config.yaml
num_hidden_layers: 14
hidden_size: 128
num_attention_heads: 2
num_key_value_heads: 2
head_dim: 64
intermediate_size: 320
vocab_size: 16384
hidden_act: "geglu"
norm: "rmsnorm"
norm_place: "peri"
norm_eps: 1e-05
positions: "rope"
rope_theta: 10000.0
rope_fraction: 1.0
qk_norm: false
attn_scale: 0.125
bias: "none"
tie_word_embeddings: false
parallel_block: false
extras: ["capped logits"]
init: "normal"
init_std_qkv: 0.0715
init_std_o: 0.0135
init_std_up: 0.0715
init_std_down: 0.0135
optimizer: "adamw"
learning_rate: 0.00274
lr_mult_qkv: 0.4
beta1: 0.95
beta2: 0.98
lr_head: 0.0139
max_grad_norm: 2.0
warmup_steps: 263
schedule: "wsd"
decay_fraction: 0.855
decay_shape: "linear"
final_lr_fraction: 0.0
batch_tokens: 32768
max_seq_len: 256
doc_mask: false
train_tokens: 188700000
max_steps: 5759
dataset: "wikipedia_en"
Each number is 128 + 24 x the weight over its row's rms, rounded and kept within 0 to 255. Layers, rows and columns count from 0. The size above them is the row's rms in percent of the matrix's.

# layer 11 MLP up, 320x128, rms 0.122, rows 207-241, columns 0-63
size [ 94 107 101 111 103 115 106 102 101  95 109  92  93  92 100 108 101 105  91  92  95 111  95  95  97 101  97 109  94  97 108  96 107 102  99]
[[132 118 116 150 118 164 115 182 177 123 136 131 126 107 154 126 136 118 102  92 124 129 140 116 127 166 153 138 152 104 132  95 128 132 134 125  89 154 165 162  80 116 157 143 129  73  97 172 144 121 130 139  92 142 136 128 124 100 151 162 132  96  73 135]
 [132 100 132 148 205 177 159 205 116 132 120 176 137 145 152 162 135 112 117  94 137 122 123 161 151 170 124 125 163  98 107 100 111 157  98 107 119  85 137 149 159 142 107 130 138 128 142 116 136 133 137 131 137 141 137 125 169 133  93 130 119 113 118 127]
 [121 112 125 171 130 107 130  88 143 141 130 116 155 100 162 132 158 104 139 131 128 127 134 142 138  97  99  89 133 140  95  85 118 118 133 106 117 142 117 143 148 121  95 147 169 128  92 130 106 128 223 124  97 133 140 150 129 110 150 144 121 135 162 123]
 [ 90 128 105 161 148 130 149 149  92 163 140 158 182 143  97 135 118 126 119 164 167 122 120 169 131 139 101  85 156 163 112 139 137  97 160 115 102 119  36 128 107 130 142 106 119 140 112 145 127 130 116 124 160 123 147 140 127 162 153 168 153  98 168  67]
 [112 122 118 107 120 149 175  52 140  98 144 121 137 137 155 118 105 129 155 146 120 147  87 124 125 145 152 151 124 129 142 118 161 121 112 168 149 112 113 128  89 144 136 115 143 147 131 100 152 156 166 162 134 156 143 114 134 122 107 113 115 137 127  85]
 [119 124 138 146  97  88 141  89 125 127 108 119 149 126  87  99 147 130 110 103 142 129 142  99 117  75 150 122 171 113 155 104 142 115 143 113 126 116 118 136 138 101 127 112 122 158 149 139  55 131 136 141 123 130 131 146 119 107 115 125 129 101 137  81]
 [130 149  87 114 143 169 109 117 149 155 126 141 150 145 121 151 153  93 175 113  97 161  76 103 104 118 131 138 129 167 107 117 131  97 118 123 101 151 160 106 118 112 168 120 150 114 161 113 142 125 135 110 122  76 152 179 164 125 123 149 129 158 113 149]
 [133  64 163 150 144 138 147 103 137 136 113 123 151 156 113 154 117 156 154 131 150 112 144 147  81 164 115 128  81  97 122 146 122 149 144 100 150 122 154 154 123 119 110 161 117 170 149 100 119 107 141 101  91 115 146 133 100 130 147 155  91 193 117  97]
 [142 157  98 121 121 115 171 123 125 152 154 143 142 125 133 149 137 130 132 133 135 114 120  67 138 140 110 146 138  91 143 146 142 143 116 133  99  67 137 159 152 132 101 114 123 144 120 142 159 161  94 152 165 133 129 146 110 104 146 195 134 100 136 119]
 [136 146 147 178 144 135 121 166 129 121 175 113 122 166 123 124 121 139  84  93  75 143 113  97  90 133 116 134 119  98 116 124 139 114 130 137 121 120 114 138 125 127 127 171  82 149 120  94 132 135 122 111 128 165 113  77 102 124 140 115 156 116 113 101]
 [147 134  85 157 116 153 122 126  84 150 106  92 121  89 168 138 139  97 100 111 165 135 113  92 119 128 171 129 161 139 155 160 118 155 134  96 150 131 123 109 160 137 116 134 169 124  97 134  90 136  93 132 112 132 135 126 164  96 105 126 143 125 145 109]
 [146 114 127 107 140 174 134 151  93 131 132 125 161 120 132 117 144  98 132 119 117 131 154 102 140  90 153 106 107 119 115 151 158 165 156 143  72 120 147 104 165 112  64 161 106 123 115  91 130 127 143 118 162 123 152 123 145 154 112 129 114 155 110  98]
 [141 109 150 112 110 125 124 143 137 123  90 170 116 144 137 136 169 125 146 169 103  99 142 152 136 143  78 146 135 101 119 144 209  65 129 146 167 114 119 129 106 131 128 137 155  96 156 133 137 106 152 157 151 110 127 132 146 143 165 144 153  94 147  81]
 [100  83 103 124 161 137 152  79 121 142  97 143 110 138 149 135 143 109 121 128 114 114 169  99 121 173 147 172 121  70 161 155 128 122 122 147 129 130 153 109 132 169 133 138 102 115 119 112 115 110 146 149 101 175 127 129 145  93 134 107 155 178  91 123]
 [118 144 114 118 141 127 152 120 175 112 138  50 156  92 146 152 129 110 146 118 135 160 137 122 156 136  85  81 104 146 143 112 167 188 121 114 121 143 153 136 139 137 133 122 104 127 134  96 110 133 155 120 159  97 105 135 152 161 145 126 114 139 103 183]
 [129 140 112 188 128 151 129 110 177 141 106 181 131 139 151 116 106 144 161 113 139 109  99 155 123 135 101 138 101 138 131 116 149  97 100 188 120 141 135 160 123 133 142 121 174 122 114  81 140 105 134 125 132 140 142 163 162 120 167 139 108 131 123 156]
 [104  99 121 115 107 129 136 118 140 105 135 102 124 125 145 121 139 137  92 160 153 128 111 142 148 104 156 152 110 130 111 100  93 136 125 117  72 114 141 154 146 129 159 105 144 128 122 131 165 187 114 155  85 122 143 123 132 141 131 163 116 139  83 118]
 [122 130 146 127  90 135 147 139 143 122 126 131 131 118  94 108 143 132 134  93 119 111  95 134 114  99  88 132 139 147  90 144 121 166 113 106 115  77 151 100 126 115  96 106 100 122 142 159 114 131 102 131 102 105 143 125 137 129  80 115 159 122  95 142]
 [108 161 132 145 152 160 112 155 153 140 186 119  92  92  89  75 134 164 144  96 125 181 131 195  93 133  91  99 147 132 166 183  69 155 127 114 110 109 121 135 120  97 151 123 117 122 115 153 124 120 120 148 132 133 137 151 162 168 144 145 112 112 118 130]
 [138  76 115 152 117 145 124 127 114  79 114 129 164 144 124 139 105 107 139 112 135 113 124 138 155 118 139 121 124 104 152 133 122 133 162 168 132 126 130 154 104 161 193 136 121 127 137 115 124 166 108 105 122 113  80 140 157 107 123  89 117 106 154 104]
 [141 101 153 160 129 147 145 114 189 124 102 102 110 133 142  98 143 140 153 161 156 157 116 120 113 152 177 122  82  87 145 170 139 153 133 143 148  80  78 125  86 154 178 157 138  89 126 135 149 120 128 119 100 128 119 135 126 135 157  81 133 144 158 152]
 [133 157 127 151  99 154 113  96 112 142 134 157 130 121 125 109 143 131 146 134 135 135  88 134  75 154 116 162 116 185  93 131 114  99 157 143 121 190 152  49  89 114 136 112 102 146 103 132 176 135 106  89 126 121 137  95 111 137 156 152 121 146 128 115]
 [127 114 148 128 151 170 125 157 152 141 120 133 151 135 119 110 131  80 132 120 148 164 157 129 146 108 106 139 126  95 174 110 140 158 134 170 113  98 141 125 185 132  89 123 127 126 126 127 123 110 101 164 140 115 117 141 191 122 121 156  94 141 139 125]
 [123 112 131 159 107 115 131 106 106 122 157 105 140 125 134 137  97 116 122 120 147 172  77 101 123  90 118 147 176 153 117 140 122 123 155 129 102 151 129 120 137 153  89 110 110 144 100 118 163 142  79 114  98 123  89 130  97 161 111 169  83 145 118 124]
 [169 113 134 131 130 106  80 128 129 132 140 142 116 142 143 108 122 150 118 154 113 115 128 156 111 136 117 184 164  90 149 119 182 142  78 137 114  98  92  97 133 130 107 131 120 106 118 129 132 110  97 157  70 116 139  99 139 111 139 139 141 153 123 141]
 [161  99 106  92 108 149 105 130 109 127 133 116 139 129 163 149 145 123 143  99 119 119 134 137 133 115 134 161 112 110  93 149 139 111 105 134 114 114 131 132 127 154 136 137 111 134 130 108 127 172  91 100 165 112 140 152 148  82 148 105 175  98  77  78]
 [141 121  97 140 138 127 191 102  99 121 113 140 163 145 169 106 114  92 147 144 143  82 154 137 129 145 117  81  75 134 152 172 149 115 130 145 155 146 136  85 141 165 102 114 125 127 125 145 106 117 172 104 124  77  85 145 136  98 138 169 132 148 149 101]
 [128 116 171 177 138 153 136 111 102 126 145 127 127 125 120 104 133 163 122 114 105 119 123  91 133 139 112 110 112 137 140 145 201 160 131 121 182 125  71 109 162 135 188 143 136 124 128 118  70 159 103  88 125 150 135 119 161 144 148 128  86 166 113 129]
 [123 130 108 158 118 120  93 142 142  99 122 160  92 103 148 149 107 163 121 116 138 150 117 149  84 125  79  78  81 106 143 134 135 145  94 129 121 144 155 141 167 126 178 156 106 114 114 117 115 120 150 149 128  89 134 113 140 125 109  79 141 130 136 150]
 [149 120 141 188 158 136  91 115 145 177 100 139 117 135 157  92  82  90 101 137 153  91 153 143 107 117 122 154 126 133 153 138 112 163 118 146  91 139 135 121  97 118  97 149  98 107 139 166 157 132 147 111 119 118 113 127  94  90  99 104 116 117 143 139]
 [132 145 128 149 149 114 115 173 126 149 129 100 125 189 150 124 112 109 130 115 129 170 109 121 135  89 158  92 176  98 123 107  92 107  97 113 126  79 128 140 107  86 163 130 115 127 118 156 118 149 127 117  91 135 154 120 131 162 113 117  79 108 136 153]
 [132 108 137 118 129 102 156 141 130 127 165  68 140  97  93 125  71 168 166 174 174 121 138 154 164 119 119 120  92 148 141 110 141 128 159 142  97 119 134 108 106 136 116  82 162 110 136 152 156  94 150 186 136 133 113 150 141  95  98 135 102 152 104 118]
 [116 128 161 129 140 133 109 110 124 148 129 103 126 105 125 146 117 153 140 162 138 132 146 106  83 139 148 125 100 163 153 149 115 134 126 147 133 120 143 128  90 152 127 119 106 141 127 169 146 139 151 164 145 119 149 127 151  83 180 115 126 153 123 109]
 [134 124 170 176 156 114 100 132  92 115 131 152 145 150 143 150 156 104 122 138 117 138 149 113 132 110 119 123 159 141 112 125 138 132 131  65  86 160 124 134 109 105 127 129 117 123 110 142 116 143 146 113 114 149 153 113 128 164 136 138 128 126  97 117]
 [154 150 120 137 130 131  95 136 186  83 132 127 146  94 108 165 155  94 100 133 134 117 112 152 163 143 188 171 125 124 139 120 100 174 154 141 142 142 138 140 154 156 146 144 112 137 161 144 113  89 146 148 124 148 177 104 134 123 135 165 149  95 140 180]]
# layer 11 MLP down (transposed), 320x128, rms 0.108, rows 207-241, columns 0-63
size [ 93 103 102 111  92 120 104 104 102  97 108  94  96  94 100 105 105  96 100  96  95 108 101  84 102 106  95 113  95  95 110  96 111 101 101]
[[116  80 172 126 107 133 100 169 155 137 138  86 151 123 109 127 147 121 118 129  86 144 114 123 138  77 131 144  99 151 112 115 115 123 143 137 136 109 150  93 140 126 122 133 140 135 159 118 150 159 115 150 125 179 140 139 129 111 132  94 130 156  93 151]
 [166 150 100 189 151 120 127 109 124 113 106 154 115 111 105 128  87 118 134 124 151 148 134 124 116 133 137 132 120 123 151 103 167 118 116 175 112 144 132 132 115 142 130  53 120 122 129 123 155 102 117 125 167 147 170 116 122 141 125 110 166 147 115 118]
 [124 155 120  87 121 159 140  95 124  83 160 119 116 131 114 108 132 140 177 165 124 115 125 120 121 163 170 105 160 136 162 110 172 117 124 165 156  93 132 126 139 124 137  99 125 112 133 151 134 154  97 113 160 140 154 119 128 131 107 107 154 102 123  92]
 [110 129 108 138  84  83 141 171 120 118 163 138 158 140 161 108 171 134  95 142 119 138 128  64 118 138 115 155 127 123 136 118 152 151 110 149 173 144 164 120 121 137 107 106 150 155 140 101 107 154 133 130 140 185 185 132 123 132 131 142 114 101 124 147]
 [112 103  80 107 127 120 151 149 120  98 148 152 138 123 116 126  80 153  83  87 130 123 109 127 138 109  96 105 100 145 111  96 135 164 147 114 108 136  65  78 131 143 144 121 124 155 122  92 140 122 120 127 136  93 116 167 114 112 129 136  87 147 153 120]
 [164 123 134 173 132 144 101 130  99 120 122 125 106 121 114 142 123 147 111 175 112 131 126 141 134  98 150  69 155 138 118 143  98 124 140 139 139 137 150 165  88 187 103  97  95 117 110  83 147 135 131 140 123 183 105  97 129 111 142 103  90 127 115 107]
 [155  98 117 137 143 135 142 150 113 129  88  82 132 111 162 157 126 102 122 146 181  82 162 129 149 118 143 100  99  92 164 152 105 125 163  91 139 104 112 144 126 135 119 140  79 131 107 144 132 150 115 159  59 165  66  94  87 108 125 112  87  88 110 137]
 [106 106 112 140 116 137 108 187 139 108 146 116 109 139 136 102 132  99 129 133  54 162 106 131 157 112 184 163 175 138 135 105 150 130 158 130  93 111 163 112 129 135 124 119  64 124 125 144 122 103 118 189 137 137 139  79 117 157 135 141 151 106 143 147]
 [105 127 134 130 135 123 123 147 121 138 148 163 148 137 136  84 103 112 125 165 137 146 121  95 112 137  83 171  98 111 135 161 124 135 108 125 141 132 125 106 140 126 151  96 108  92 144 110 108 129 107 148 140 172  83 101 172 143 124 138 108 112 124 125]
 [134 122 148 109 102 114  99 148 151  98 189 165 177 102 106  71 139 136 159 137 151 130 146 154  93 111 105 131 162 117 145 119 103 130 111 110 132 104 117  97 140 105 161 101 152 147 170 131 159 119 129 145 149 100 127 154 129 117 106 117 168 104 130 128]
 [120 117 137 116 176  69 117 153 117  97 157 142 127 124  99 144 139 128 140 119  83 126 129 107 120  98 132 128 144 108 148 128 157 111 115 111 134 155 130 130 109 129 146 123 143 130 140 127 105 130 159  92 128 152 129 121 152 152 156 143 100 117  88 140]
 [147 125 114 178 118 126 143 100 119 133 112 113 144 129 118 149 114 119 138 141 119 122 109 120  86 141 149 140 187 101 172 102  99  77 142 107 151  73 148 130  90 144 119 103 153 100 134 156 150 103 122 141 132 111 130 116 142 114  99 104 165 117 138 146]
 [139 116  94 110 113 133 147 211 135 139 158  89  93 160 132 103 166 181 159 128 142 113  98 121 130 150 179  97 140 166 151 105 119 132 126 135 142 135 163 138  97 125 136 124 136 149 131 119 142 106 148 153 127 119 130 124 108 102 151  52 153 131 144 133]
 [146 109 113  57 131 101 192 142 127 140 163 145 103 112 137 139  65 173 155 104 112 124 117 131 172 138 137 149 126 107 149 173 126 138 172 121 128 130  87 108 130 128 120 118 102 137 113 130 128 126 151 105 144 125 114 143 111 147 115 155 110 129 117 116]
 [139 121 142 104  95 152  84 116 137 104 131 134 109 167 112 105 124 174 104 156 107 103 127 106 104 129 127  87 112 111 153 110 103 149 123 100 147  92 132 120 113 153  90 137 133  93 138 154 137 107 104 155 143 137 166  92 126 134 102 140 122 144 102  98]
 [161 159 108 142 145 120 124 135  87 112 129 110 156 133 163  85 128 127  89 145  81 141 127 132 128  97 108 102 147  88 126 148 148 109  88 140 173  91 122 135 153 109 116 138 134 121 138 131 129 104 121 165 102 129 118 109  93 164 143 113  99 128 113 121]
 [145 124 173 160 144 151 123 161 115 158 103 143 165 169  47 140 150 104 109 101 162 139 113 135 120 105 130 177 123 145 161 122  85 116 131 132 153 109 145 148 109 145 123  92 154 124 129 118  91  99 127  98 116 107  99 152 134  99 141 112 127 117 125 135]
 [148 102 138 121 168 159  87 138 121 147 138  97  89 134 160 157  99 123 125  97 141 150 153 129 125 149 129 148 122 102 186 119 101 136 157 142 104 154  71 100 164 105 177 148 122 147 108  96 124 124 126 134 142 182 130 130  83 133 122 147  97 106 141 121]
 [165 138 112 120 112  92 142  96  98 131 169 124 141 158 148 118 180  91 159 101 183 104  97 134 110 113 125 128  85 163 117 116 149 113 152 107 174 166 149  73  95 137  98 157 155 130 135 111 131 174 148 106 122 120 149  84  97 111 126 131 113  90 139 109]
 [175 150 139 106 119 115 100 177 152 141 120 129 126 139  62 146 149 197 162 127  97 134 116 122 160 141 149 164 153 108 114 110 123 130 111 116 105 117 149 112 139 116 106  97 177 126 127 130 134 131 126 151 150 138 169  86 122 112 140 127 124 130 111 143]
 [ 96 141  80 130  98 135 139 130 127 103  93 132 122 109 102  92 117 173 115 130 159  85  73 118 114 136 138 124 112 122 135 115 154 155 106 118 150 156 120 136 183 144 114 116 120 127 159 108 111 130 143 114 126 126 182 108 119 126 111  89 133  96 135 156]
 [ 98 138 124 108 115  86 123 110 122 111 123 142 175 142  95 135 128 134  94 148 104 148 146 121 148 144 115 148 104 145 179  99 145 124  93 158 159 118 135 185 138 150  88 107 171 144 130 131 128 120 115 173 143 134 162 127 113 120 139 117 144 136 177 157]
 [151  59 129 170 142 107 113 115 155 139 113  82 137 133 165 133  92 139 124 126 123 130 101 126 133 125 122 103  94 147 104 124  97 137 147 140  96 116  89 126 138 136 147 135  78  83 108 111 134 117 110 136 131 101  94 155 116 142 132 146  97 154 109 150]
 [ 67 152 138 107 154 119 111 118 156 165 143 156 161 148 112 114 158 158 144 119 141 105 137 104 144 122 123 141 134 111 123 122  98 125 154 105 165 146 137  94 158  71 172 144 140 111 154 137 155 160 123 116 126 144 130 117 117 156 121  98 118 128 107 118]
 [ 73 115 123 137 130  97 127 172 109 135 158 105 109  91 111  76 117 141 156 125 108 161 145 120 106 138 140 191 136 161 144 157 131 108 120 160 133 151 141 142 121 115 122 101 119 139 167 109 143 152 121 131 145 145 128  89 136 162 122 152 156  75 147 116]
 [132  94 138 152 123  81 139 135 117 119 101 114 141 148 110 141 135  73 125 112  76 126 138 117 104 128 137 153 110 171 158 149  80 160 144 118 148 155 116 106 158 110 149 116  77 127 117 170 140 126 135 128  95 149 163 143 126 157 124 162 121 130 129 161]
 [113 132 135 123 122 117 141 146  92  77 126 120 114 140  91  74 133  70 125  96 111 138 122 129 161 138 126 187 164 118 128 143 122  98 196  92 108 144 111 147 107 167 125 108 133 147 135 145 108  98  68  76 176 164 172 135 151 127  91 115 124 131  99 124]
 [107 118 119 122 129 107 133 110 152 133  99 126 117 106 137 110 105 140 140 105 126  77  78 175 127 106 127 142 115 134 135  64  96 176 115 146 161 127 155 104 123 142 135 133 103 113 103 115 165  92 107 145 122 129 111 165 169 119 120 119 116 108 121 158]
 [134 120 127  96 162 110 173 162 135 107 136 103 128 117  89 103 140 126 125 120 105 120  62 127 116 194 135 130 137 141 127 121 157 111 105 143 123 100 134 146 178 129 120  89 101 133 135 150 123 150  87 125 151 131 128 123 144 158 162 138 153 105 136 132]
 [ 42 154 146  90 151  84 144 139 118 131 134 131 131 106 113  87 171 164 142 105 117 142 114 114 118 125 166 100 111  89  98 123 123 159 140 135 152 160 115 104 145 122 129 160 131 166 113 116 124 113 128  79 134 143 157 127 130 155 138 101 162 100  85 128]
 [130 121 122 105 143 158 158 126 112 123 136  83 130 131 131 140 113 105 119 150 105  99 143 111 151 130 136 109 147 108 128 101 104 179  78 124 162 145  64 110 115 134 102 145 135 132 158 123 133 110 152 113  95 131 135 159 154 130 132 103 122 148 102 122]
 [146 138 132 143 159  91  89 132 120 149 127 141  56 109 120 104 102 101 113 113 119 146 171  63  86 129 142 135 153 109 137 174 138 111 120 105 140 130 130 140 132 107 169 116 131 168 127 139 118 136 147 110 116 144 124 160 107 160 109 131 116  92 113 141]
 [127 140 133 103 142 127 160 139 121 135 111 148 120 118 162 178 157 133 109 113  93 124 124 141 143 140  81 139 114 124 157 136 145 142  95 171 155 166 168 104 142 118 145 113 193 109 107 143 109 125 105  70 164 147 145 129 124 137 104 160 145 110 155 140]
 [ 58 156 128 141 144 143 125 129 124 125 126 180 134 146  91 104 138 126 147 128 175 124  99  90 144 125 163 153 107 131 122  97  85  77 140 141 127 116 141 163 141 120 149 151 136 137  92 139 117 144  76 129 117 141 129  72 101 162 108 136 137 121 144 150]
 [ 50 104 154 154 100 122 136  91 123 118 120  99 138 132 123 127 121 169 105  96 138 142 134 156 145 166 125 126 156 120  90 100 142 146 123 155 146 163 143 150 143 127 107 145 141 124 104 144 140 107 143  97 125 132 121 145 166 159 145 149 103 128 120 137]]
# layer 11 MLP gate, 320x128, rms 0.117, rows 208-242, columns 0-63
size [105 103  98 105 105 101 108 102  94 101  96  96  99 102 101  98  99 101  98 102  97 104  95 103  97  96 104  98 104 107  91  92  96 101  98]
[[118 134 117 118 105 141  84  88 124 147 136 108 168 166 136 136  91 108 173 109 125  96 122 159  99 119 112 140 123 101 149 138 173 126 112 103 118 156 127 128 118 120  72 123 149 157 107 164 119 114  98 145 151 112 101  68 125  96 144 128 127 130 140 160]
 [135 137 124 103 112 137 149 134 167 151 141 142 132 144  92 146 142 140 153 163 126 112  74 134 137 163 147 150 118 114 164 109 172 139  91 148 133 137 164 168 136 123 128 140 127 127 120 126 141 128  65 153 133 132 129  75 116 133 112 137 124 106 113 120]
 [132 120 118 118 112 120 156 144 136 169 102 107 124 150 150 168 122  83 159 114 148 151 155  98 129 142 127 148 137 116 121 146 156 115 102 134 149 102 172 115 130 144 100  97 132 161 113 136 113 113 128 151 142 160 172 121 165 152 141 150 146 152 107 158]
 [ 98 131 132 113 126 154 134 117 154 143  95  92 146 139 146 151 146  91  99 129 117 167  93 143 133 142 148 151 122 160 119  65 125 133  89  84 103 141 150 180  98 107 133 134 143 151 120 103 132  93 119 168 127 145 150 144 142 125 103 116 101 117 146  88]
 [ 98 180  98 109  69 125 179 157 104 138 139 142 159 148 138 152 154 108 114 150  90  87 133 125 114 136 123 100 133 134 112 156 162 125 115 171 131 104 136 106 162 171  98  97 123  96 117 120 135 131 116 154 137 136 115 109 152 129 113 171 160 115 138 121]
 [119 109 107 118 140 130  86 103 167 159 150 216 168 148 129 138 106 140 162 156 102 145  97  93 116 131 117 113 146 167  85 128 116 152  99 148 132 156 133 156 165 117 131 125 128 129 122 153 122 114 146  89 158  94 139 138 133 124 131 138 137 136 172 132]
 [121 122 130 137 116 139 161 132 140 168 130 128 175  97 135 117 127 127 160 161 150 118 103  54 140  98 149 129  97 161 149 123 126 111 134 135  96 123 149 137 103 137 162  99 129 170  84 102  96 158  67  96 131 133 136 128 114 131 161 148  99 100 138 112]
 [119 120 137 104  99 129 126 152 111 106 119 179 118 130 129 142  89 115 104 127 138 108 103 206 152 111 139 151 105  99 150 100 149  91 111 154 127 131 110 146 121 144  77 103 142 113 107 106 140 141 128 115 119 132 130 129 145 110  95 149 110 113 118 102]
 [114 118 119 115 163 136 101 114 110 162 104 126 134 107 138 142 102 140  83 151 112 102 152 115 160 106 113 138 120 123 105 136 115 136 134 106 135 118 146 112 105 121  93  93 137 137 111 160 100  91 142 107 134 108 163 128 119 182 125 120  95 117 130 140]
 [111 120 122 164 155 135 114 154 131  85 131 171 175 158 118 140  74  99 110 118  80 139 126 143 136 156  88 180 126  88 132 146 145 147 130 154 118 143 129 174 163 170 147 102  97 111 103 143 139 132 128 102 152 111 109 140 124 140 113 114 140 155 145 145]
 [139 110 121 155 154  97 129 159 113  89 154 138 113 127 185 132 133 133 118 148 155 185  99  84 138 171 129 124  75 106 159 118 140 147 152  98  95  97 144 155 121 150 152 127  92 133 130 115 131 149  46 149 106 147  94 149  79 130 138 124 130 173 107 130]
 [124 125 110 144 116 103 124 123 167 157 118 183 151  96 104  90  58 115 112 189 126 112 133  98 123 131 149 135 118  81  94 134 102 163 117  99 120 117  77 110 105 153 149 127 112 157 110 101 140 168 118 151  97  95 105 108 111 174 110 152 112 133 146 149]
 [131 120 164 137 158 151 135 124 119 151  94 139 130 148 115 173 139  85 114 184 127  94 133 111 130 208  76 164 111 119 143  95 145 115 146 151 143 130 175 126 133 163 109 124 140 147 107 133 118  90 114 154  94 153  97 120 128 138 125 121 149 155 127 157]
 [110 120 141 146 130 156 118 103 160 119 142 169 147 175 136 133 134 145 156 141 105  94 170 126 122 135 125 137 121 109 142 113 184 136 138 145 123 145 153 147 109 160 145 119 155  90 144 151 122 109 132  94 121  96 114 111 138 145 151 112 169 164 155 148]
 [104  86 146 115 115 134 137  68 138 172 129 112 127 139 155 150 160 113 143 128 182 105 133 155 144 123 106 125  87 110 106 119 153 120 122 134  80 130 109 137 136 151 123 138 157 112 135 118 157  97 122 100 179 109 103 126 145 158 126 186 122 162  82 110]
 [115 131 149 151 109 168  90 147 123 119 116 153 142 148  97 138 157 108  81 151 131 126 154 154 121 102 135 111 127 137  95 153 131 108 144 151 122 120 105  93 114 166 134 144 114 151  87  98  27  96 131 168  97 138 168 125 117 155 141 153 137  94 158 100]
 [ 95 110 121 138 112 113 157 130 159 103 108 140 125 156 106 149 158 117 151 193 126 121 112 105 122 111  99 126 100 151 104 118 137 126 100  86 132 134 180 112 102 147 115 102  81 161 144 148  95 137 147 143  91 122 103 137 158  97 110 120 148 117 131 128]
 [123 127 118 142 133 121 128 136 131 119 103 128 126 163 127 140  91 134 155 131 138 131  93 179 161 148 117 132 110 170 136 122 108 135 105 131 122 122 132 191 141 154 154 128 177 136 124  93 129 110 143 103 155 128 117 127 190 110 173 159 115 112 175 157]
 [156 101 116 105 138 111 145 110 105 134 131 123 109  80 139 143 132  90  88 157 130 130 135  62 105 133 109 112 159 111 156 153 166 111  99 107 145 103 136 157 107 123 113 135 106 146 133  95 119 142 163 112  83 147 187 129 168 145  86 135 160 161 153 104]
 [124 181 119 150 104 129 132 136 124 128 103 112 125 108 116 157 137 136 141 128 139 124  91 116 139 153 123  88 131 126 141 150 148  78 170  74  94 120 109 175 132 129 152 111 122 166 146 118  77 154 158 160 135 115 146 119  82 128 132  97 102 119 125 100]
 [ 88 139 135 140 129 104 145 154 133 105 108 135 152 158 111 155  91 103 131 128 153 119 192 124 126 133 160 126 140 120 149  80 137 110  91 138 144  93 122 177 136 153 128 118 155 142  99 146  91 136 117 168 130 163  93 136 126 128 137  99  99 110 130 154]
 [128 113 149  97 139 109  95 129 154 125 127 156 144 115 104 155  79 124 167 176 134 160 130 139 154  81 146  88 110 143 161 136 120  96 116 146 111 101 130 142 142 134 122 146 164 120  98 105 113 148 113 165 162 107 137  92 141 137 126 113  96 127 139 158]
 [118 121 179  73 174 125  85 142 145 142 112 155 127 106  92 138 168 151 127 152 140 133 107 110 147 158 123 107 154  66 107 129 144 147 118 107 120 106 120 130  81 134 139 125 119 130 125  82  94 137  83 134 124 141 150 122 164 132 132 104 122 112 111 138]
 [ 79 159 106 157 139 173 123 133 153 144 120 115 133  91 132 128 124 125 148 162 130 171 109 105  99  98  92 161 163 167 196 134 109 116 101 151 138 127 117 144 127 136 161 133 119 134  98 140 134 145 130 159 164 139 118 111 111 152 151 116 117  86 148 127]
 [ 95 110 135 117 127 155  98 122 114 148 162 147 119 103 115 110 144 110 136 143 123 123 112 146 109 152 110 105  85 108 105 143 162  84 119 146  62 138 133  82 152 190  93 133 147 181  91 142 155 144 118 168 128 124  93 123 125 148 143 141 151 122 134 105]
 [ 97  99 162 137 146 148 113 131  52  98 110 101  98 117 109 143 109 108 114 124 184 153 106 134  81 137 149 140 154 137 140 117 113 139 130 150 123 157 149 169 153 161 147 135 113 142 114 131 127 109  95 154 131 150 109 105  98 161 102  98 100 138 153 152]
 [ 95 116 104 142 113 173 114 112 153 148 145 138 160 135 163 136 132 107 131 110 142 157 108  91  84 110 152 120 126 140 123 135 142 123 165 159 127  85 110 149 148 184 132 110 160 132 116 110 155 134 123 165 158 156 124 137 115 140 137 147 162  94 120 179]
 [115 124 152 100 119 106 167 120 161 151 134 142 195 120 106 137 162 102 124 125 160 135 140 101 137 170 140 120 157 128 135 127 130 113 152 126 105 132 140 134 150 113 126  75 121 143 103 133 132 132  76 111 142 137 150 127 124 161 181 199 138 125 108  98]
 [ 90 123 155 138 151 118 117 138 111 149 142 163 122 119 128 127 159  99 158 120 118 161 108  54  92 165 168 118 140 132 171 146 141 124 105 154 133 142 122 133 154 141 150 162 113 173 102 128 123 132 123 143 122 142 113 109 146 166 133 134 134 114 131 145]
 [129 170 143 132 134 137 112 103 134 151 113 121 130 111 111 136 136 131 149 162 149 139 119 100 124 132 123 113 167 171 167 150 140 106 106 153 101 190 121 116 162 162  91 130 128 128 117 150 190 129 129 122  92 120 149  71 134 168 142 131 105 154 127 194]
 [121 154 102 107 116  91 118 176 118 114 126 143 136 140 137 122 100 132 101 150  97 163 152 130 125 115 159 102 161 118 133 133 150 113 142 142 159  74 124 160 129 171 129  99 119 131 120 156 155 147  76 114 111 125 145 138 145 140  84 158 162 110 132 156]
 [ 84 180 123 122 123 100 135 135 163  82 115 136 165 175 117 135 114 142 132 116 185 141 112 117 129 166  95  97 137 123 151 146 119 134 109 126 131 153 157 102 124 106  89 113 145 117 151 147  84 147 123 130 161 123 167 146 166 148 110 151 149 114 102 167]
 [131 144 120 158 105 112 171 106 139 165 124 106 139 111 133 111 111 149 167 174 179 109 104 134 139 129 126 107 128 119 152 114 119 102 112 141 118 139 166 114 159 185 124  98 138 134  76 127 124 102 112 100  94 118 168 124 114 122 120 135 134  99 198 127]
 [ 78 156 160 142  98 178 141 148  98 115  62 172 138 186  91 140 119 138 117 112 133 125 116 128 121 123  88 108 138 152 142 100 176 149  92 148 147 152 118 137 156 119 166  94 129 119 110 130 132 127 109 135 165 152 131 149 144 127 152 101 101 153 130 122]
 [117 115 126 168 141 117 137 169 164 147 112 126 170 105 123 126 160 131 124 149 154 166 155 156 131 151  87 118 126 154 128 130 148 100 156 114 147 142 109 144 121 136  84 147  93 120 123 126 126  98 173 139 130 174 138  86  95  93 134 123  99 104 117 144]]